Each number is 500 + 25 x the weight over its row's rms, rounded and kept within 0 to 999. Layers, rows and columns count from 0. Numbers have three digits each. The size before them is the row's rms in percent of the matrix's.

# layer 9 attention output (transposed), 128x256, rms 0.0427, rows 20-63, columns 0-63
088:451539514486505495482462479481520499490489502458533509493466517506414484434518549508498500488447478493513516535523513517514542496469521517511460491519527459463522532539458474513555499527516478
095:516514497472496495533490501540464429492475506496485520469462474482485488540476478489503505501514497515510476531428465486474459493511502483479469451498499501521474456521484487458464481494511556
082:510511487497498514530502516438511530485471506463537496489492493530493543514464530536499539502489468446487470487500514452516551586508484508474492508545537496515513515525556498498456509532505515
082:478496457501525494533509549490479547517520475486512507481471471524491478525485559491538486496503475506506497517507508499553493548462497546486534498481521512457513475484472421493519515522513511
088:529476467512513488491492524537478491502496506477503551541475493499480493489485506499527506472441479567522482442544519495486517525485513500495522510528483557519464498480471478505498527502485490
081:493463504426497499465514531479531484455510479457528519445521496486495491542480465470512537533476510526515502524537490499488508438514493420502513515491496528480467527552475503459484529514452488
095:495528497495522516513512488499525438520498485521473505487474542500513523477485503478501445497507526485512541489502522542489528516497520468505516493479527483521485554467542473486507532525488465
091:500475470496455485509478524481521505453482522503460496513534555502518475540518466452489494466481514503502461520526496525501551535498500503471529479520537442488508521497487511525514449470535527
084:483491468483496479503528490467469436463483482503457501568541485469507443483548453516532515464535497501469512520457492460525523482454543495518512510488485498493501538505551518517506491479501467
084:504460491486511548496423496464527487531491519516500508415504513526474515551501498492500512471523520495526506467521534499516506528483527468508449513474482462481514476486504529502476512503509479
099:499521509514515511524480509467535491491452496453485470491493516512505499459496537511536505466510536520509519527477512507500502456485482495486522506488512508470516560485486442513476504496519517
092:479542478490498495510510473502524484511498499502462518471530505487473471470527512498494491509524455495504502537487471488467486523533498512466545476526509462546503471549527522493509499531472486
096:470510530488495462473463514508500504495489525543489473503540542534512510498535525474499477534544540514494459455522499517485516515504518505481528501478509515518503501521499533538500512517485474
099:457542462486500521488552478499504494516486504507506495474503514528501453490531513493523439468488510454524527498488530487456501532498548502495470521505528478493489470428510487503505506547503472
089:527476464459503500502494460500503468464495504482481494493480488450514497533527463533501485474498524502494498499509524485506492571523488542521486512524473459493499464450528502499508503457462501
093:476461472500514480478450519518488467477470524531474461503481487508514461527507526479542492536470527511514526506505550497475515515492527478543529479487543508481489527482525509506524506535482477
093:471467526488487494522467490457509497455473466553496494517496468521497522528530506536478492482529481484549490490508504472546509550510535529556519495493543497474508503485500523548484494477497490
091:533503530525455483484495494497476511498549459509489475502473514496475487451517502519471505475492512540498441535494501480499495486475521473529511491507474543517517457493473461502483516471531507
097:530518521503463491523482528503478473485514486462503510542494473506535476509495522525504502462451452514479495484471479466513490505527523515484461440469460535516499500517493478477497508481520487
095:523480547496507503498497520515479516477499482526451508468484470501514505479478501491499493488474448498489494470473488537484539522523488514488489480470483464475476490517479491465509485487527496
103:492446469514487526526553543457485513492490469510502505522526453457506492509561541431493551494526485492513488504480504532531493529471505529488462505506500464504450486494507494535505486504504503
092:533489491523513504485541522496529482483485463505499497503485463478513520503508510457469513560462474491465485454518503496520505478518510525521488486496480521513504442507515492505499522451471507
095:481497466516511450493501543470474518464438466522513512517509500494526527502555518489510465478513500479485534502497527487509503475540488503508508522522520485512484539529517514534482503506484485
102:553531515526492501498489469507484514478502566479503494500500463497569487496521523500524459460524478514528511539485475521481499479593479516479507495420507517497501477503553483497471481515509494
099:489480487500531487519506529469492531540458496513473502478538493515506436484505500460504533475493497507522532539526489480502518459501477500482469498515516479556489515534478454511494493476488534
092:496511501491509512468491522470490499532527513514505462514452515494470528500500494480462578504461507477515563517493480511501517482471497529530467539527489560509491499454495510553477517461536475
096:508468516500497465490545531505446458512477484494519478522509530505503525491470459476493529517511529521536509461529496517510471515519529496510520498535479512512484500506511505509491493484501514
098:461470532503519461507495472510521508493515502502479574488504539487448502536491478499509481501519499490494520484520496468500524532511497492478498517500484518534452530557556511536499479516457534
095:474517507502530542530524533518483532503532497483488527526466503481474507453505499506525486502505499490510533473460498404486503513488530522488504551504520550521542458510483485541524506517522562
097:475494512531531525498511470496490503504523501527496488480509500513507472518476455542470497463499553500448547531532498535511476471492453522524530488495499483468469507505535524433502494497487499
094:493490483451517525515505501509558520503539493524493509511489489478526480503506497476470489527511464481467509478514465502491514519510485503479493493486492530496523492492486483488530480526462528
091:523515520502502526492537506462451559477527529514453506509511519477462479526488497469464489499504480509536535517513525511516480508481498492475499480494522514552480493507503449488525475556527515
095:498467475480497493527493556492452532481535519523506457495527484476513462492469463521466508478495555500516474520537484521480465553490489487511495522495459510468471509452537539471502479544495520
100:463521488517496529471476505484489513484529512483475508529503503518506476501493488432496529495537504476473490529528485508494456502465505562505539519465541493495526483492507514514471458499513521
089:501480491517473510511522518496505487517484485478495476495531510523497509504503472519510509526502447498480548475506498500488497511512513479478494542530505460494514485417538455542470485504492540
096:497524466512523499521526446544527503520515522498527547452546491495521509497532467521529480462465459516491511471488508503424527529524478490532521524480503505492501477477470518514529488511471489
100:545482507485523495479477515576512482507538495554518455519516486482517554518526467470499530520524522503547481480533527489521503499503508509466501517493482529417506548489501512485478502471457504
093:472535506479533456509436487515508487445469487517503544483507501515478487520502521481531468491506524469487494514474510514488505512501492519514503495533480517519509519555517446493507494495537530
098:512524500546501507551557475510504457475485464495433503512506554510505482472503461508555485527533488494489520526526512468490491526505476476531544473497501503512552518518499519480516452470475501
091:487482501525491525492515488528496538482514521448505521523509500483443498500526482494451519488485512496528477474492509468494484499553553509454481512462470475546535477486509483495493519531499496
093:524478502475515522521472517498491515530471513506530489447512495557501518567528456506545543537513519518518461502452513495524487477458481490494530540509489461508527485495508530507428492524506526
092:486503488489519503510523490479472527519514473482501513487502479495458448517507501506506495530504485522514494498464469491538479466508496484508498509508479535504516534524513475489436525546528525
090:466447500505534455501498491438444532482470508513488484519506496474515452493498467555469482521513529512527525522519488498486485534484468486461510518507491516524534466498529484489527470461495500
095:485487498472507528474532515514517445512480520449480500466502492476494495509479478509500476488522488476507518542522494500512512561469493503490516486478535485516492501539501501490498507531497487
# layer 9 attention value, 128x256, rms 0.0262, rows 21-63, columns 0-63
092:482477484509505519486486518506504465515549501506501511492464482529496523512440494503508503518505526531514537487520479507518472502503571488504439524487498493509489472503528499452512499438500483
087:509510490512506455489542488471513531516509504510498570472489507502487492541469499512487492473466479485473506532529485489487538480504486478521519473501484456526487500485488495465528507515480485
080:498513483475498496466495485540496503504451512541492428495519497479502488533470481473516515547486510507455512525510479474470516499493490467545555494467473527505512497493532486560474493541469519
089:473519495529493487492544512506458501469528512552529448486522500452515485489575494493492456495509472492465469506507498486495501464438488554499519509447517526484514549494491492515457514468518535
085:569487493532496466509462515490495543508527495515490524485474484521542451513514516490532522531497524523514508518499518478489502509523540452582531526504507482497485523516523465487552456497535513
097:504524525452491501530487471490504528513456521468473459503520491493512547493525504518483481518539489480529491486513527495501477497508492483517506466537494505484503514470518514518495441504461519
091:522490459543509499466509498481501527534521533530542537523534497527470491511465474511493476507502467498490499501542469491471511495471501507502492499456524519496490497491546533486475534513469425
083:453511494535471562522499515475500498489503512521500552485493514467503536479499486508474545522510520471474491470501502495497492509458496500461454461461511508505513499491479518555517480494490497
087:507544514483519487493496490480466464534507496444512429506506524518531558530492506493482479522493459506522508474492540480457533550443512465472463504472531486480484485471490516467488494505494482
096:524489491468501506489494529459470494517469523524481475517482533485509502506566493512493512516468551502469461465462434470498521543456492518508494513522509466513514498483504549508552525494541518
095:536455486492504486468470504457522498440516499483542530508511493528488481477532475495508508502494545524521498461512564514520496491504530485509492494518505526511419526526463482535537503492496485
091:509494482497496515496465487493461511517492457545492463516522497501466476464525520529504452517493515510502457478505512482505511482534500500562495508514484485502494492471532504496510514487476497
099:484499488524495543503483502508503511486499496479469511518515515502521518490503509503481489481511503529498516502430489478496519527502504452499486550471505498538460503523479514502511485490509533
094:474515524506528457492486447445493485526499499485506482510529494523486520502518500485496494523478486508512458492510515534489493495551471491539449533500559505466481504520469539487523525530507487
095:503454499470492478532505443452471466511494498493495502512515486522499473490484498484472513523480496514542510500475528493545509501496515456461481490494493490472488528514543513483537537546491505
098:519528533517538524496534516480483461503550528525458527476504490499470494483520535474483543455555514530512498501511523521517470507501508472499493505517503483505489500460487482473524494495515477
091:456511499541526501508520510578521522531456550482552458502481508505458512470483562518499498478496509492514527459516502511517534518566540525496470489508486527475487490461469503501502470499528511
097:524530477461474492494500541523477521498512528510513527501542542492524532468501526507492521527522541503484474488514478514516520467471530497459481494530470492503555516478509504506487531512473504
094:476491504549490436534531459487465467514464485531527489527482506503493535483500464527469496485488565467513490491517538516494491481524484479552472493496536517507448496501504507481520489456509499
110:461505519519500524478514456467495528524467484500490531470491500496504538522493485534506516535492506554492520494536521525485531493485555500464535520511521491512496518492494495543497512482482506
093:469495476482523486458502540486515557479517448503540507481553497505492481454521459469489482446504523503515514502533493514504501504495501516464488490520472485504465506523481553500543532446473521
090:528515504527486541480466510525503493500436518535472485514500486473490449486489534465514508503503502481461460488506507479522483503466487486497488515492473474480482493508488487536531506502435497
102:512507427508487499482478483522525521484504497483456483478536496450520470497514504543477510476478512505513463494494575500512482462533489504492511484505496541511465518512553509530506476554476446
099:473456500510472470514501523522486509480529470516489499504489538507508510468515503489538452539509513513458557487486510499515480464505501503531533519469468498480549501522532497520546509488503550
093:491508498531454511545500494531483559568521491476546524494524476493489456492492507474516508515528487506469488473525475502505511508528486521490512521486488497483544497499460551486476467478521552
094:514520529494556479532461523497513498566526487501486474493514514489490536511508500480523546478478518470506460494474474495526525479499515554535517501539507530465504502509502487481463492491520514
097:487483531495504497499496500511506502483500486467458491493474443540462520469504539486496513494498451487532488511500502496513489497478470526498494509517482432519494518525539517509503499494500495
101:466466517548490484514491564474520526447549553472512519486495551571506480509510541521498539500510476487498493471535479467509474510504496489543501534484473485498523461482497480479499505466500522
103:522527481505571476485473517512529505498515540503507482521473470496526519498494480462508511491456500468482499542485479532482461519479499506510486493502506530496492461535515517495530503505492544
099:517503503534492495462466441497500474479515478499493522480485513502450533486459503551516506554511489461473489508525524506477481537478522536505511531516499511502482464514503553524516503511510513
093:509503496508505514499478488530476550515503509522494514497499487498461494554503512487496478491470483519506488508487530489466472502510531484502504451472489499553462506550513520450528518498531491
098:478536509537534507504465542502473483524484536497509497473498470456547467518466530495509512513527496523475502505477503454507469514509562529516507518517508526496535508524547478508502471480477511
098:485505537494496481520512449488506511521531547503505546463485492503523487555449508498450516525513449482523530515487499530485481512485520477528495488501488495535449497487439526506502469474458519
087:460484505472504527506523490466483479506521513475500569465469438508493549506518576467505499535452505521537501477493487530520448502473516537519497494465493485491537553491480520525479553490520514
098:490505509482488508519472468459538505482472533469534499498509474525502521491503525476498476471470475508506537512467526510502498518502430480544468508509520507456482460515516533503510503529536457
106:540493469527525467510492484516471480514503468487472511495527500498550506483476477501519477504456521481515488502496464528547473492458500547501512485502486452453466492485520468437510474501506470
094:529551479493486484494536494504471502469480449500514495520481492560509493495482534507484502501501498502448486455492471521491490510486506496481535475505469497497511475514494484492549516514429483
096:509522522455466511519456521501502481499513471523474416485470490461506517541496487516453502512517485506492483525496514487498535500517512529490471514492511504464489513551505523478513496542512524
093:483524498548488512495498545501517486509469549491477504493501485521470466474511533445487520483452480484497471490519512462482505484506501458516477475461470530529493530489501506471505469482516500
100:475479545473501512533496514451493441482531502520462545498527481500472478483460468487509494489504511500513500514500536524500486475479498524478508515512540479452525472490485470464502494477485513
092:479504522511520517496522533505510524469530510485490502523488516504525475473496470510469490464460508485523527480508517499518462453495483491496489477494520471537522538488466469474460533514482491
091:496555513520520515488522507507512486481532495468500473475507490531505465497503498494505488569533485501480487507489500486530452574485519497456510492499489506524486520551500494509493503494489526
096:506511502457509488532472518482551493493474492518520509486512537481521518500512524517501481534528514504481520541514459525491534530454501487480486538502488480510517493505518458515507500522470513
# layer 9 attention query, 128x256, rms 0.04, rows 32-95, columns 0-63
070:526498475499562480519512507519503499546516488532481524479519438462511457473509495498501488536501480471444483516525503457500475473445473541452528455537507480493491489484499417491486503498520520
057:518506526473502488481514500473491467510507508511451536482475469525511458488532550509531500520479492426530532502491500490511498499435473514490508507536478541468486477496521486465500550521500470
066:492494457464534484532476508490506467519500505512480540471504483491530443483524557444507500496495477473510540485498503485516476473471483506461530490509494530494474515468551453511511508511480487
065:517486501550530495509505477487543461519475496540517501440502518478480465479534527463530445496492477508568512463487492529496479486530474524447494535469500505516504555508483449515542549487520451
085:477467438501520492514486518489500497488481487522489519511538489455531429504526497484498515527532477504500525487474518479494492509517506479490569472519493512545470509499533517489449470469484544
075:480537459488473503488540525488497488502496495537508508493547475454542419462537506493482482462527470476492523536489482474519474496460551539473532501490475513516490490496525478480486511500488471
071:483508483431531500514471501499511536476513523472522509481507486518500476508487532506533468522496518525504520480513492476493518505510514439517500502496520477468511533468472457511521531534492543
094:500519543481499546489463462538515479501517504461470514495487510544466567506488498474495478531465501469524449502508495539465529482545502498528486497474505496488525507538498492478487497553483461
099:521540487536521528501508541503504556498454537519531494503512499537503508463452525491546477504529481498515472480469495516492505505535496538478476547451508505469492498488566465512484489479490507
112:456519516495511500489508521466532495511495514538529509501532552546490508476497505453468499488538559449540529495503469538507509500479515517485500510519503491513483487518507491507510459548515449
122:502514465514487507497499531533524548538476494513555488461462511489488500511473532501528516525484494498460512453540525486506507530528463509543492506488445549467513509474503488514514518503480514
111:527505495452448449479500482484509469487455521452474475478531494544477522497476485450485531479514472522532517490483536455534507464507471493518497504528520524501471522497494551489464485465491487
130:500479522477482458502475447498510428492525468534494469477498523507499531501494479461488510524496469506514510480490470538518489496514514525493478495515502529505507582519504482489463529508537501
127:525530480484497510479536499516501484496529504485482489459483505499472494525506521537523497472467520501536512499496588495483507463484520496470540481476516505481498447498502507510550490554499480
129:437533475483517487531473537525533420538504494499495515489487499495464504498490509488477504487510518523534515525518483463470468502491496519495518468479463526484460515482457493481529499551454512
127:479515463524535468483559493488519454545518475487456535505493470522510457462523518498515519477476529513491511498521447490530450485545453504507530484457497484497495494479493467470553506499518511
067:496486495455506465507499484486513520468476453529549477460535507486479467497496485495502478537544497504481506486490486508492549507517497503483502541472506438494455508501493483480519496464504498
078:536517522482487543494494474482453535502486488523531503487495537494485523459515466515485470499516542523521472495515504501456503538529486498544471471471486496542507502507468484481501548514511486
072:533502546556524498535513476474521512512495484535515494462454539542461530500488495458509480490543498517520489477522536511477516516514470475543463532463508482494510518517477487506519531494527483
081:517477594501489504489475486493509552506514467496519494489478524504477568507498472520502525489455508520536472477522528554487518535530462497535432515468527466491503486526438482533509523469533489
068:514504515540489490525523503467492534552499461547490501505494509457460514467531477502525482471498463507571518519495504498466471510556496517495473488469505492530497500467457489442542507486523504
086:538544518545494530486475470529495511492501532501512512486479511549446548474516523535519472519490496495558486471457510524476516522544478532489453531452519503473526508526500446512512523504492434
090:516479464468487446521516496482489479486504501498478452500490480488558456496506467520475501526516500542452526500495505469531492489465539487500560493528484526506494505490533485496440449475539550
085:508477494479530507556441478512519543512506526517535497463500448483518496485456482519478507523487457482530496478501537491536537506530496503489518527514521492518522503498490495515451532458507531
119:540517497530531489522533491506520491491464498507526531460501511532553513496483480532538494486512517468491456497505490514532492546510484514491518518521538451538535507496534460474471478471515504
112:488550522528465573493523513499494478519499491470494493501517495539481483523495521486499498497479483499512471476505490502458489476513537514477490512471512449464495476515486498511495543548484457
117:526511548502441534530511509456489492487537480547524477497519465494484528492510463508451473486485477476521470517522524489475528479505558507504486477501451531482538489514486508516483476459471506
107:505472474515520453512549514516458507554469476505454535517511468519563541481500496512487522506517531529471476505508451470479478535518411467504511483482521518534487504555530521481506481452489523
125:466501522514475505483493455482506476491480500522486491451540528500467532501587496501492501513487519503501507488484541496511519531501549508497502475478500440524545494486489500484470471475494497
118:477514550503494492511491502517530483506477459470464544499524529477495508439539463530484480500548504449512507497481502519502516461499502525496510490481485497538505518558535462482492517515502485
133:451483510494465500472453468482486475505501488505514462487532526490483471498512486503486532469482494446503499491532534447513471505498511504516479525548515493503506518494478504520504543507479471
124:479472488515525468502489479522498479468513484476484507475485511490520480507566494490521479520474531552474492513481492482509513470503534533518506478503505529509543571520489486493465502456520516
075:499479497618516478472505473458511517494505503465511501476473525462516544481526482531529482514487511476536465462484533467525533529527460494509467523486486510474522487533492522464512510458481484
074:504498487487483472521448476496510499525492555509485497522466495521505502520520520503542516507518452507517487490479473556554481438498523483480516500467475523527517482520509550513514479531475472
085:523507555514506504494493484477536509519519462460499490477477492505516517505479492518491460501457465514516440470551526520450522551525483505496507483471537473477540542506477503502471486463479495
078:495469525500472487519498472514439471517518485500467497512484521522511481568493499520465514492535510494504437493539524478499508491513482470464524464521502533484499487515501523554522512500509546
074:521490515492500495520489497461446480480519475468461491487487485492489509528460500511507499511499515514530477501545539508468520532526453446489490481556513496498502502507464516490501491499526537
081:528520500461521491491535536529522540517513501506515467491539502441517468459509504492455517482485523490468549502553511525501501449474519513515536485480461514538501464520503526482456471472478479
086:484556549500522556492475508506497517536481500450492451555471516535495551485514463482491463468508451539522449482514480498464480532541499469477452523499531497487484514486526488504520547517500485
093:540525507508526497496497509512534520508525482493492527469478489494515526483486521480504552498463502451552485486511516498507534503534445487461488508515518496523508515499479479507470521500502530
099:523464495504506501519503529484493476522490458487464513469482481478477535485527466484531458526471473462487478524493495520495510528520500484492470490501473497526507513497487460475482512474490498
095:527500522513526512514521484531517532506501527446488517489516501553499481471473493493520521535524491534547464484506476503475494496507448514471497520498531489528442505502531476482509514511516532
109:467525517482541498515460502522545488513507488448473522490509482471451516481523489494479520492522484484542475449490532511530489530506521484520522497474510525502485513519471449488535507534555501
114:537527499515479518499507460517453502472470537474500505501486472490480529562506514479505517553482471505537524496508517506524526509517501483484484476505508490484500492443518518452484480447519520
108:472553503497481487492511473511526475481464499491452476476481517500473483528512515453514506492494552489499508509514520490528510506523536444506496504464515498516488484456488504469498480513464489
107:437534497519481483493465517516501509490446493495539484535502474495458461496526518541487520509520517467476500480536486477508494523492476507504485508523511504496551454472488486487492557505476501
110:507480545504530461474498493515514505503504523485528460444496521491488516494503452490551519478515491502475524520518455531536491503481471533548511486534469445497479511483529513513495497497460493
114:508482494489503509478509502495484536540488511498523536515529487509510525492502497535470475535483505458505502470485521507503491538503506495515499543520497534502499441479538501524454498495478488
067:541465478562504468524481488539481513448524534531500490468493475531444529492512476526469533487527484491496452481477546499500503477486508463487507492478520486499515533496479533504512496460487539
071:556509506469482516471503514512532509536477511481534464471509485463544482468493476543509454508486508535516547469517456510544489548505501493500502523512512499501488487501490491462527540509508503
076:531474521494510465536488531501487477473501482462474507543461519549522479528504469499507502501474520492506559507510517506503497430493486501491533471466509480498542508525495470525507499513481520
081:522523473462501524495527520501509510515501519465468525523540471498521470489493553460455442483469516518459531467524532509513456448509513495518520486480493498530483497492549529495449482531492520
080:520513461464484488496510521514501463514529509533502570486519506479489475506497497496478544473524517481450542546515527485517504468462536484490528457486500518524471475500531516509486465517492512
078:517547495491524542500499491511505504475452530494491506523521492506491512463480495437501507489514515461482515502486482532487426469484540510552513485467452465503493516532534538455465556504460433
082:473505480461446518506526521485524518480527465487479519474485502486509517549510453542509537504487539474532530468525510508498471475477507510503509444536522478503495510485517535500455506531527450
085:496501472481490469521501487514488484515529486498483482491501512471502477475498514491447545504489517530480524505504505484523509455467490479489480511538488551538510520495479480498481501481499532
102:529443495483528501511484526490464538506501494515541517450487498501475469515482480500524493479522501507539507517522529508500519516498496503531506461505517495509542492471484492448504471470509521
100:468499451512524498484537518537519505528511478494478513532453486500493495516502484507529490488454533521457507512476519487496503501494504473518492465473467531518504477472486523502496466472486509
103:508493524535508507500499490510509539477486520524542481471544507480545529486525481528500479491474516536499517487465533522493522525545535517472477490492526505528489495482522462518523432548557454
109:530545475502516489521521493502463475534531544482547487504500453506485485508457528487555493494476498499513460495519524479495510458487517516488513509466531514508511469464504479500562525511486510
108:515512505557515508511510487487478533506508449517490488490471492509513506491524461482534469531472535499500480474487497492507491523483452532510530511465490487484569538482473502508492508431487547
112:503494455498514504469502473506531484485504527442509507482494507475472440523493528539515483473533508542520522508514475512494483505484472543504531486467498505497477468532512517482523548543476506
113:507481511493479487494486445465460478485534487488464483469523513491510453518529500486514489464507478491513520463463534490483517467494562518469521491509518472524511487559537518541494534459484520
099:494519521528541500528491509478498510498484461507484548510509486481520515481523469546504484498502515459526454497499467505434486512490462513531457508501474522541491473510521527462474500513518502
# layer 9 attention key, 128x256, rms 0.0359, rows 32-94, columns 0-63
067:499508486498471532496498470507528481494475519527506464477479544553516498525506469480493522467495472506536471531485479507477542548534497455484535526490499504496435484485494507512497478529521482
069:473514530509501516521543510486500514507502468500539505505516525510490499446521478488535539516524458534501489528541496523517499500513563553463508482486449516516471500480465474487437509484515515
076:480533552500544502531531505562522493492507502513511500530482474472481511466507460514546501531477483489533471526487544520496456508474535525479552534535522478466475478511485529488494515506483523
070:536545499489474519516522523525500505488455483501470531485497486486489483522477449491451504456482507483430489509525501481538483532462498487497540497503476497463491488478494507512442514514431509
082:478527538502527500519514490521500490479523512494507517520504492535498480478482484501491516480513538448505456487513482452467474501469497500509517506484510501457510483476475517473528510545494520
080:509543534522491519521509539533482543474495480479504522527539505493477473537532471476501513468475495498468543480487537514485521512491552436486504484528483488508456461490436471513496480504471559
085:483499492482515550490469524496527501497501501526543497439530481492518520483458473485532480497549542458495486498473486535537492492507520550523509512520503469523484480516528460496485526480507463
085:492527478513487492497509508492469481502490502547444499501491518516502488510510540487474456498529495524500469530510442477494502448514468502485469497491485505476513526541559478511509451531467481
090:484495467503487508493529506510485476487528481519512513479481493502469506518509499473496458469536508531503481475530528470481508437514518501440531453525451489490485476538490528520545496483480499
114:501481491485507458502529507508534518481481489531497548493495524441505459501516506507518480495530501520511524459445487545509497531500519467494474477512473537469433522529518479469491491493485525
117:499482481533524498516530497515487543522448537521512497461490511525510489518447515487529500558463514530444538464528523493482490513485476524521488461509466553460465530518516458445520486472525506
118:533509507474503475498524527483488458511515504492477456500514534517535533492484447514540509480494471526496527548480493449509483523526471527487511467517463464528465504485500546481489487476472510
123:503511492467464500524444478540474492542467534495519503510472487498516509545498454479497471466503457518512470548501509526504525498521530555503497507519475518500499525522491512477502507486505493
126:471535452476451505464498461541522492484522516527465489493495500497512460519488527536498478521469502532532510486480519474458495504507487485519507505475493501476465453525485524520523453535488516
125:498551485506474482526513542537516457581526496500531516483511497523472502508509479535502555514470511484513480491480464484468491506492473517482500512470469480484458499519513521503563536553482495
134:529508491534503498518490461488512435511538473503467539506510491516530466526464546538534504493473485468509488474544497510510487511464494540444506495509533493513522522518521460466527547473469531
083:450480513457475474535500545496516498508496513551507495487503464532520494493489528480548525519501494468498490537465504528490449459467540500487543505529513553484509475483473465509495510530527519
076:523461457526510460487478497490509427466524501503500460509472487540504480504495489516527526539454467480520522544520490521522497437471486519492517500502476515473519487486497495456511489504446496
086:511464487500481467484492490488487485471477517536509488541452477501520484536515475543463487479492510496542529487490455491520482520464461458482519506516487516505525502469509491505522476507484523
081:569490461524477471428512501483505463536525488502446484482513525518526521542488467536485498528554495514479529532496467480516575516514462485489489495515537501506532519489500525506543506473464489
088:526468494535454455518533493512496511488494485497506555529512479500514494525502520506455515486471491509484524489539574498510493517508472466463533472506521518513483494519511580514509531480490547
086:551520492474438479542512472495469462504533460561479480474495501485539512540497495518504468505505472481447490511518484487511538530482454533506524485532476479510518451508486517468551518470451497
082:490491533479527506507465507515509489529500520469517490534494503481512525472461523506508543478515547518469481519495477511479491494486527503521529518451509511489506527430530447478477518558518485
101:445557487494515521486474530499501490496494526495499499477531537521527453497521516509531546554523516468494469531514500549524500476482530520523477506500485467496479503516533471468458514505545485
108:492498492509520493497505494467518504501493494517535452480502498505519532488461539487472497514505493486494473538489467520518514510490473531524521498481511517494518528517550487493494459516534446
101:510541499508508544519450493535457497516518487502495497489505518538499495534528464481516487501498532524494505495526464467465496506546543502526466468520511500525485470469508528516507508499503452
121:495478505467493537519497489519526520491488491497509505547511442513495500484510500499480493527452479463509501486526543499484498526517499480484503486453468509456507479509505508480492476475497535
123:534534494499516449520495521534503486465486520488440519471517527459499533522512532484504539468493501495515490449479533505482489485500475472479516499513470537515535514514500487517488480536516506
124:495532544494519481488478472483460489515504509507451524446534513514465527495563481454525482503520521468502488489510509499528513518498565512462504456520490460506537473526495513517475486517446512
122:466500548508513473472454489519492476496478485459508550523501502528481449401486516504483456488479490480526491507490504521518509475478488508514464514486497518535495526503501454457500535502472485
133:416463504463487482489464467475506483521511429524495445499512528517475548479481518523476480548516519509509462494558530484514488490479500543498529486541468508482533519471436517538526492500479470
127:481507517490494493507513482503477507505494455499464523515527488510505518552533518482526486548525490519538505452483464520478495500526456447509514492495494531513515520507541487483495517500466536
089:469526450546488484540501486508539507525481475508524515484504499517440468471482480484496444492471488538476518498538518539494486484508505473510537474500460503535494491492463506495502526526516482
078:494476491484527513481505507494526485488521517519505467487536517420494571537505512518533498516539499544496509471486495523429514540558531508534472490536529470500494452474489491496479508506468504
091:457476501543492507472505501465488529443549518495499511509503508450539531539493492518458502502527519523503500501464438489505465499544497501485449501580528520475495486494509447517501516508511504
086:480506495515501494485498528476505500492500530496523481536519527504467534491515460518509506483476451511525499527453446475522524521540483500520493503527509505478465501535503562475480480476509503
076:475453483494450528511469546454502493506480479494480497496509503516483485494524495496532487502532502516519489525480500520440467487531471539521458485510537515478510497497490464495504521469474487
088:475512544532524462530503485509518463547493507503486532492506500535500518497485498492463490539487504498507496464533530509510506435503531471480553518447502512451455435481498494516510493521500508
076:504488485490485521474514510480479486519498489518480503466485523494475493538525482466486449475511473480517518552501503527508525528515483502494488506505498473504489490513451509515505476474479527
090:491522477502490513473497502519502539492508495527504515543530507467533520470523476484504478512503500511482503492493477499516489520538477522487485525480530466500507463541458468461505455550540530
098:412510534512499501480527507512490469529462478455502527490514515466529495506486500486537500496520497477540491487490459536473516526496498529540524489490491526538460551452518495484537519474550486
100:536504500485501515527507473475492539517516537456511526448480517530521488494478485475502494479491510538482465520515512484468496513473496523456458555516549538483480511483506497506507500523526496
120:434498503465490505511416501465535496542490489480460515459509531482486534562501503511465476539487506478533485493510481540524463506489536507502498531531474522489487506491445492524508549510517479
106:557534537530499520519497514481455520499498536521467443499484478499468514545497506475534490495484505487476490547475530478526477520494512448482491485490506490528524488502532506499489542518509502
119:495528502472506495464484504475494463524463471483486559470504461475502488506503505506528492459511540511543491515493483453482486524488502522501486477452499481482476475494504524491512503532461516
107:456527530535546507518433507502480510489503491486499474525490477492477513455478526491484502498500481471500499515531512485518466507510498504521468522515500500486524510490506509515515534529480467
117:493550521547459505500532469526527484551496499504547503454506554521479486475569439497486520509543543513484539549502492513541539530474515537495496495514489481468472511503495502486481493466507501
112:488501512481516510449489507510523545469477510545522518545520506524506528472456521513509490523514498484511515469490482499495489489490515472475489507523516492488496463473495518502445460532496531
078:540521508515522517486489469472497552522461521504461484476531485466511488460516458465491516492481477495495516515476500504529485494549507477485495498507472517581525501493496483505480484507487528
078:504559476508462523501513499525505465497425482473478458496517471447498541440501490537519521531534490527555520507482475542468526470437492480521511484493457464513507522474490487476501490504535517
081:484488483526477533530508445494493526492489496532467506532434512477473533493505520502490525514518506474521462515493520476510511529506480490495520505493514497475484472490513497467485474467487523
090:517537499523477505502450502478490513508469464513506450506493501506502476498488463527534527512462454493532493501478499500525519523498506496488524526476468501551509513446495522473521514534540497
090:490512510510557514534479531538508488550448484454484488480527518524491501467492503493496463516519471472496493444469532531466519480495514507505522508488514493517522528513500480500540495535525479
092:533487484473549514532543463501526502492528462529504524471502490484527490528513533484461472499565515481501496518532503472469494458513477503499514460468511493496478521517488468565438484507478501
091:507538460547523546495483531537516508526474498454506497473494551518505458484458508483525481472490501486474506502522518502476485500455510482517501492491506470511522573468529452470519538480533470
102:521540549473524457530487513543499522508470510483507475488475523495505516494462514473517513532474518505522494438534521551529530477490485494530495535525502487515520506508517483541500523499499511
102:499487537498539487506479499516501486536518511490491496488459491502480549481484496506510512537484491475476480535505506514496511502494491510535483487512528510525504500468491467480453539548527514
113:507498493547545476483507522534492509497513504454504536491513518452507493529522491500492521511501541528501529467465496519518467498494517535536475531453503533524483518473492457464489492510526469
106:491434500484524474511473489491501515463485551503513506478518496509477502474484510525487446521508514491439482526474528534484497525514528547517494493491479535514537505524506491494504475509509453
110:490505485494470531508506517530499522501523518489496469518480460511530491539475497509522448515466502500462498528521525485504489467497483515490483510511520544484538457491434506548507547523491499
122:513502515507478512481432451507512478439500495509496508468551495492530537525505518453537450530519494519514501466501506472473499472516484499528501487483480545497487524458449510507474520545453516
116:479498453538464554508465488471508475553496489471456521466526501478471481501477537514531518526491540529506535495510461482471508447478506538500483505464523524460474514492516516486501509520464475
105:489506510515466513446528455461499510466511489477485517485520496517501505447537480511502463472527530521520507520478489489483536448510563497490546475511492510528508487526464513538486485473475546